Weights of a small transformer language model.
Architecture: RMSNorm before each block, rotary positions, no biases in attention or MLP.
Each number is 500 + 50 x the weight over its row's rms, rounded and kept within 0 to 999. Layers, rows and columns count from 0. Numbers have three digits each. The size before them is the row's rms in percent of the matrix's.

# up: layer 7 MLP up, 640x160, rms 0.218, rows 103-140, columns 0-79
# down: layer 7 MLP down (transposed), 640x160, rms 0.214, rows 103-140, columns 0-79
up103 092:431517522492549363569439541542595442400516486480531463384452517453476462523462402473526510541515523464589542440505627533490573563524474550500512494452455432509502559531474591462578554492414508517481567431503424498449450555385479455626595528
down103 091:521577471483459536436525498412339542578521441463581487558486448540577502522437573544492504510409477541503470551519472399488449468468589581503544539549557484525414497450506512464364470509482547444495453505545517447540463495621588470484520462
up104 098:554492541550538534502591466509479476543583554504503539459581497575447414446487552520535548504446509446536555524460534562449439415529514496536478459526510430503502586535543438515555603379474547538535524485490538548551466427526524423435479479
down104 095:449533504500558550429559413517492556437482444541552480498401466476405472517486520394430492520477516514426474422561563487535561515504495449524512598460578578537466486478480498477523454595528509461495475512568586567498537626487558509478449532
up105 104:495532514511541436519548568498562491551594483551414623538441543524504566498489459514466491427511488549550645502575461467492517492577470519570473501481483483537545516395558531463437497412384550515503534563522454468553518449577563458428482549
down105 103:549480518552514579463486441424449500406444555494398390464499432449541508505476492448450541534506505522462443482476591562424520478548498436487509479566493514477480453567458507516395455526525445516520585595511447499477489482464471585531518447
up106 091:539496422518510527385525491569505483519453522582503479498352498438477531483514495462561522435461436467496401512561476465425419564494495468444495463546514494467417520483431535451491414441454538498482442488512496479487560497487476445538569512
down106 086:477519516532492548646380446397505416530564555447557522494554529597497445498495521426440446439570570470503525517430511518500511523471448504541518523439490418495497461560520533481544604550514489533552558453431492538496451546455411551464454497
up107 097:473461511463488512483468461419553481503433460547470424435408521456428518509495377537576554529509506514472499524490465557379420522493476597357507506484523457499534515587553511481536536571481506489539528549445532578462481535458500537567420514
down107 108:472439492422477499456511405440476577544601461462507620530426515559553491470545422540511495469542533499512431503454533475487499550481403510423538483412476391463464489452518548463447506508536588539569476486467542648464527467524463526502486504
up108 116:473522476477475457440445488432560499603495536512529484533493534576455474534476464515523505515499492529579499414523526557526491471517468495457469542555509506486503500603481424479480534477545509557549539411446503575494504470555502435591432609
down108 101:431415541526434543566489463501416502543509489520431433561527433406468507574441462431612445462489465504489502488378508545497564521516499512538566634579478431588398479484527548460498438482544567515485515469484531488480448555395589456531443522
up109 082:545528426572491692492457525502454502560532520469520499494458449491544500483449511515329442447427509542536587528512530483631471499585537464547517498508511576601523536492481504501540426417419503511437508537516507435494410546531494454509584485
down109 081:555416568558489507580548551468521498475508558547470558519485481542463463463590464541538510550512457502442481496519583474489532533532436555449501521518491430566612531569436558540524566575431471518551455477562446529544474533517384512440498460
up110 093:423554578516536543587450566560458466491460476497573521502454515452502505407522534476388410537473522485578542511521495547502477568491452556508438512519575476417494507417588520549503539496524481476638432464444463572491475509520492622455437512
down110 099:473488451594501399429531477388495514509498565451517484474585456428411512534541508460495524558483506486552558508470591517515498460446489453495546526475476484575479500554437561563479481534489474436424490498569548438455472422395530425502548480
up111 107:494534508513514419452569431514485509585534526471489436459514451475488481456533479391477462404471449572549551501522502466477496459465501571478405492557548529528540501574514561451498472573447469421462557352521563450596541443481511542494575507
down111 101:452420377473576454431540432440440490458468552525431542532524510485431539472520566487487459441542616524515426449539462490586585482480446484489464564525495449504485437355457445472488510420531617526530503510484547443539548476572527494501507454
up112 082:469508460601536493469654559467480498507484434528460491490485476461509504604551452495465507410579569478619485456490477464571489541502461492435498514520448467467374491529498602460555474489602522423506608505447508513538495539495548469439548469
down112 085:467458628455501411516429454379525493478509551517556497446570560518525499466542497497459535534464390489435522525508525416367465494507486465518439460538608498511484553472557497570480550576504484541470495444456472453442550514556462527607463458
up113 098:592400462487548523505401506516581427524408482447631468445501444545476486519431564587483373451518461484350560515490476409478569437471496501530439483482520532507516465512496494511558463550469551486494540519617541523479611440493454554520518520
down113 091:407460510474418448481578471450452568550553445522422528483455405460517478534484511444488542503405563505614471505542585503499509548510492499450550581454472470502545554496451503523451454481461432522467521467418489483500358512527545531540540569
up114 106:479594449450567502472474499569490496479454600468499600450448573479428501454550476490422433523492450592513501461515514531386477464566581511471610540504489505545401412483446541486545489489489516501504537538532484543462495498511459412485503512
down114 101:477557596502499513522518524470514494482544537526487534582540610498516526477496534479597533514571574468411485489515477521554484439429412437459511469427453562472531444476479473493528496626522532429479518543515551491544538500594479521492576508
up115 096:511470503510591500546455513594430493538468512498548479459461507577535471615464442495577592507511531478507529529515478549511442643534498478490496593510503548549517541572630500518468544390512480564571426479500518599504431544508558478477480494
down115 089:531542504503415559464496522421597533465463489496422490542497457385439533541580568496525478527544416487443479383470488454520560398499545487468568494519613541519405517480409540574518454612493482494449461492466494390462532478386538492500493454
up116 112:583510444565475532437444493475545553539551553552526634524487447416458499581538628443538524497555494511468460459515433491502437560575471547502554510392589492448562483567529475457500516461502598520477596524500465516572492595537446530517510591
down116 107:423430459365571601488479516426550588413523531483567522484510457527465539472408452550488375501495531471499454479494534508478549480534559537445522515568404542460553535453626478508568486496433494541528567541549487463455460528512443577520506490
up117 078:508482480501501469405416566514435435480535464528566539460494518497523514487441374449564551591506468445568526526509511509488406469444560514429398564398506491576491593475451459531490612398509545523439499536533549508475464439511500517538580472
down117 082:476474512506566541576576449628524576601459487478412588498572522512434502443564515553455528422522557505435492493554570583492449565500473537507602505549481507385531539597516482487505483579430493496587528430522480418496492578457494575478463577
up118 101:468564425501458593531503520465472473475450481478461455459478452479524470431477511587510436524546479533459525448541596478535551449550538464465528486562425524453577561537466475566486557455472379536550463443567462579476566386536502473451536385
down118 102:548422553540468431522571535515611476520563534460490546565504542568487536510513463462492521506606428434536478543396560486494430507460573520531405452539512545518526433570545505520491513499482550469483481453417525446578442587407452527513469550
up119 107:492536588547518557458523548444480450395426554556497523544405547502428471471533424502458461537588486478480418597628506492500444461471546501506489516468505596484450456492526491562420531429554528477453483505465501457458604412502478554407585540
down119 092:526495431543533422584438451573540561533509461465499454484641487527498450511457517432491520502476579518532499443416506481469490471511534586525542566521496377528447526471526584500564413495392488530525530453496476509550502560442592390503377460
up120 101:524450526653575547555521552525474475530467611500411468501583503536611430458475471516454519519489575533522551537539532461510441489548388548463504605478509474339415519529459457488499505491447532563475486552561515549548514510545451492587428370
down120 113:494507514511421549548511609402541600496537514423452524443537492458528503539512556459518517559474442522552441543528492527506559506544482519526578533444478473341460480420472432561473441495581523496450486451536566533543557466467505495453515528
up121 100:500471495528532443487441448591499452393389549491473613441396507499497506522564502494516455465530554413418556578588504464521544502543523490552522477502430602504450511477488486572486440537467538450543438459505488485524582480554496509513514563
down121 094:459583561457432547536545556420467538534514427505598437488627491482503503448379573453480474542517466491499498535598448537522499544507419492501453479514479413417509550518527543431510592382494548527428594471515479475530443468462527446480560475
up122 096:514404508558481504564517560482547511571468536497504462400553560465526478573507442609557485512454588480484598430417454529460521509528493490393566536430533578437544468462594507562556500519529515472552523463404483437477540463528468393540401494
down122 100:472597440529516520506518417464512428511503480524525556463606510497531487507501545416471477592540551477522492517533526505488483515506454515487469515451475432517506537644530498507523532614503465492519534460514528541522539475433587528510483639
up123 099:436453472490515555536467516511424344487494557517463556621448429423495420436510525524461521477506587483555509484501506534452523564491418464557439560480523466498489519495534535562420434398560460567534572524423481519538342504518547486527600544
down123 104:533539435456509436599458491523522586479461504434503449530457519590520471478551531544570464529490498425529520448519587495508555528506590515468569461551405550484435437542503475529451459430535573543488462456563383353420556404464530522540518566
up124 090:487556498594500484441551534485490520470536469409437472498388509494482452578497524545509438535530581392483539437468466482431452467550472537508534482476515612451524467475521558466543459515438442500499490544449472569492503525574493444508515542
down124 093:491459388547488560464458437561466345484547455477496438454533491476547578509559568587593514476521415493531497587413489534531508505417516484412536510487516570582514527483481518500405543573509544469535527454508492619560463515487527484423553506
up125 086:496496466528538527475466393445486486526574489576504495511495525519431572469565515458457507545432428452500437517436476501428413519551466615633526487446568432521474586563473530469588494443477530450462468484581619529504420556461474524458585470
down125 083:560420557501469559545485580539453589464417496383517466410538536490487426553442436552455480544529536517597594471527498442561450418399507421441486462546449533487518410431461525507421513555526500536592457440369412460530600460488499519492481524
up126 105:474536602512484458538517541399456543506599500566463453541500574448552413477544441543491452554488500420477508500465450468449481456463490472545590476435560543506534574531485490550475572573553502511546420488498571591435572525427517451454480458
down126 096:512388351573513478469453474522548419599437440475528396522534436514500543493497564509555504383473405498541446615572492560451466478497485508466471470498477414508364444461523538425500413441448466516463533509563418382482465474523500516567510546
up127 101:539426463570466554481533502464504434456434600594447437492457502415525484440583526522466540536443498416472491452551546402448449492449506505531547454420537470510508462498521576518474500433400443563537530535562464530476413509557531505453495451
down127 093:445577544531511508463531562585463531612547439480476467506483518577444469559442496418596467517532446514524498459464488618461552464476479455489545539639532537524390505479487517537557446488535526361454482454505520475548608468478420538524546586
up128 090:468528450499418472403472456412495396549418522494516524458527535425468512460490491556450470552518454533556499486452475523560509489527500531513443445475423465569414466476449517564490494549470549541467524516507427573454509563462521499584518511
down128 091:512539484561594499563558494560510496442512547479472474489454466537527460463500500439535476421512452477457564502491518468314436543517519465459593421557540488539451503508507475481428504492485410505486458549597560471462560433573475482442489413
up129 113:467532406601499468469463472493608479509486466553567479483514489441538487582461519561600447504534458525473562505627510403497454510470544512434512515449531508591503484526585492497534439433527554491476454480541586458504468430499454559588578477
down129 104:541517532460544557669482524464494466479506446480470470442559481532422454416540479484500424524536515456535401507531559549446464456519525496481521486531543508494495548578480464548471577567460487540453447473411437555602527452496578450440492532
up130 106:544517551507512436566543548534554445451467484563584577490460509541527474485500417495432493439544471401507412409553509463559590411552503558428517493543531482502548514542504506503467461498415423440575442403528513540547535454418458477489603459
down130 098:502524441457476508485499487501456523513569517536437414503543479473446475533543534540574464513445505564499526527551485519500434503466519461492491486416485452419515527422568488468539572492560589504517490561423393477409542568542602538521524434
up131 080:537490526532499506561449492553421477489508480481498562449557553488406551656494516417428383503472441557483589512527525563621500565498446518588472507540499529494450554525545542595426558484463536503528562479520495484480507469426591395515591452
down131 084:508506503496472606445529463431594534495561505548416461515550435596570498468535471561486510439490537408518444449474445459476558517560528428482542489533527473452519556565480440425527500549511407523474572514484422491537568537460535445496524563
up132 097:479467436447468444568524531512468502547396452528611529560493556545462595508425547430454479453512469483487509517476515508534481512553534576637583483468442458464608538504490574513361529523482542483568445490559482524552476513535515386527373490
down132 105:456455666457496523378621549450548507451537480445480524536511591540501582530560575425510469518482529561509526476516481508484494451505419521498465466536481538517508416434470498526597460521551607528428491539485514398535452440598481520483480446
up133 079:476558536529522533462464399469538506545534518522608453504533489492543492556507618574488523428523471487495541537520526482515406495474454533482528531535429373515489553507499465435496494583491492492533480468408513414366490466529487586491477407
down133 075:486448451628518495498553620551462517476464499507424531488435573516443440581476456495468334626564525472482414507600493470468494563551559496443558529461499530445475496497518462522513483434507563515460455527520492537513554520509504440498467502
up134 091:517474598494588556378554519417494558435470459458441463456437494376582485521525431491434508466529498507577563472520557478435541419552439568558568497514510497482468454548468484506490453545537450458546533577506465515470444469501533514394501412
down134 095:461424474439486473499520463516444522497430505521522612503510518569552431473503573477471472562449493498444511553446540557565423514500567592494443547417506512462465431441605465498487579534503479564512536421525546500526519500525485518612525511
up135 084:455511531477557497458487496436482452488505507414523467491500443514437540499470457539596545472460523545455503548589389530512439466506447519527476499501432456532487530601548553462556514601503513494522488549403539599439487438452534503474450491
down135 083:593450524489557562570390587449586565442404521505486485543550477578545460524436521392452503508529544408466484545470530562483500437503558511494453505437517471490406499460489490603485459494545468526564507479492501469523627569556455412482535493
up136 115:433416524601522491517569468531521571496510583500454537554458579543514466471404530456425594522450425534479609559545435462479443444526535444483477470478644540464425562393523482496519525490472450561575495463518515503571436472609488493605516521
down136 122:539519485462610591509611428539514490453534477487465475502560611558506528465515559445579505445587482471527523503481547472443530508475504507533537486458593520510443613409532464473517447546470482467505492471482425481553494476514522559486564597
up137 109:480511448447505510478442461497561541475477524435494419415484477536604629551432504537558566538482498568501540413482439520426524495488523456478585562485537530459471416539503524511537464446480608500509571491470517501370524484498433486435598542
down137 097:465440599634457530516585509595445547517519486542527518640581544413474402430561514475400532521647537428454525540493512456531488545552529515470474435515479480559497558495499430564453507438485425480526432518554494513589532445525475526534513433
up138 105:511426437576505545614522411490447466514473496505519465452492494504538536479543452488510492442547512476560458491372510448454435557528609530502408447441550482493458577483456478554479453490497464420553557504522416517549475527466424396521364510
down138 104:523504544548574590472518621477561552474462480518579474592503521483465466504517467521549485554512525474620637509495458538542492560555413513460534567522461441509450478556574457477517535531483523496375510518539484509451543539534506477458539490
up139 107:507482612388477491455505455550510468422541511446546480524514516554519439567579495438485502516539444437514477588515459420592480563443438558429523569483451509497438485509450503521433442536428543602522481500593506496510453566542564505443522566
down139 097:470509573512462556530552513445500546460451405563546461521525463543496494467401486505596408559481571578454565447572494493481539439465534432540529508543538498528414434464482519492533488545518444502490520573649526587388450506501478446509506529
up140 090:519511528454481446540495565397468591529559550528543488465416633565473540519446528600513555472522593410514469547519468513577422548534621419438434543524464468458450515480411499500474532563411523615484493488467496548493529436529605581437539539
down140 096:522504460530580571476494544565498429410477547480531530549533522441500456425597564469550560428429424559437537474505522557439524473517488579513543466485509493536480476558584466505393512586590487446488555492478572444460491523512503450435476412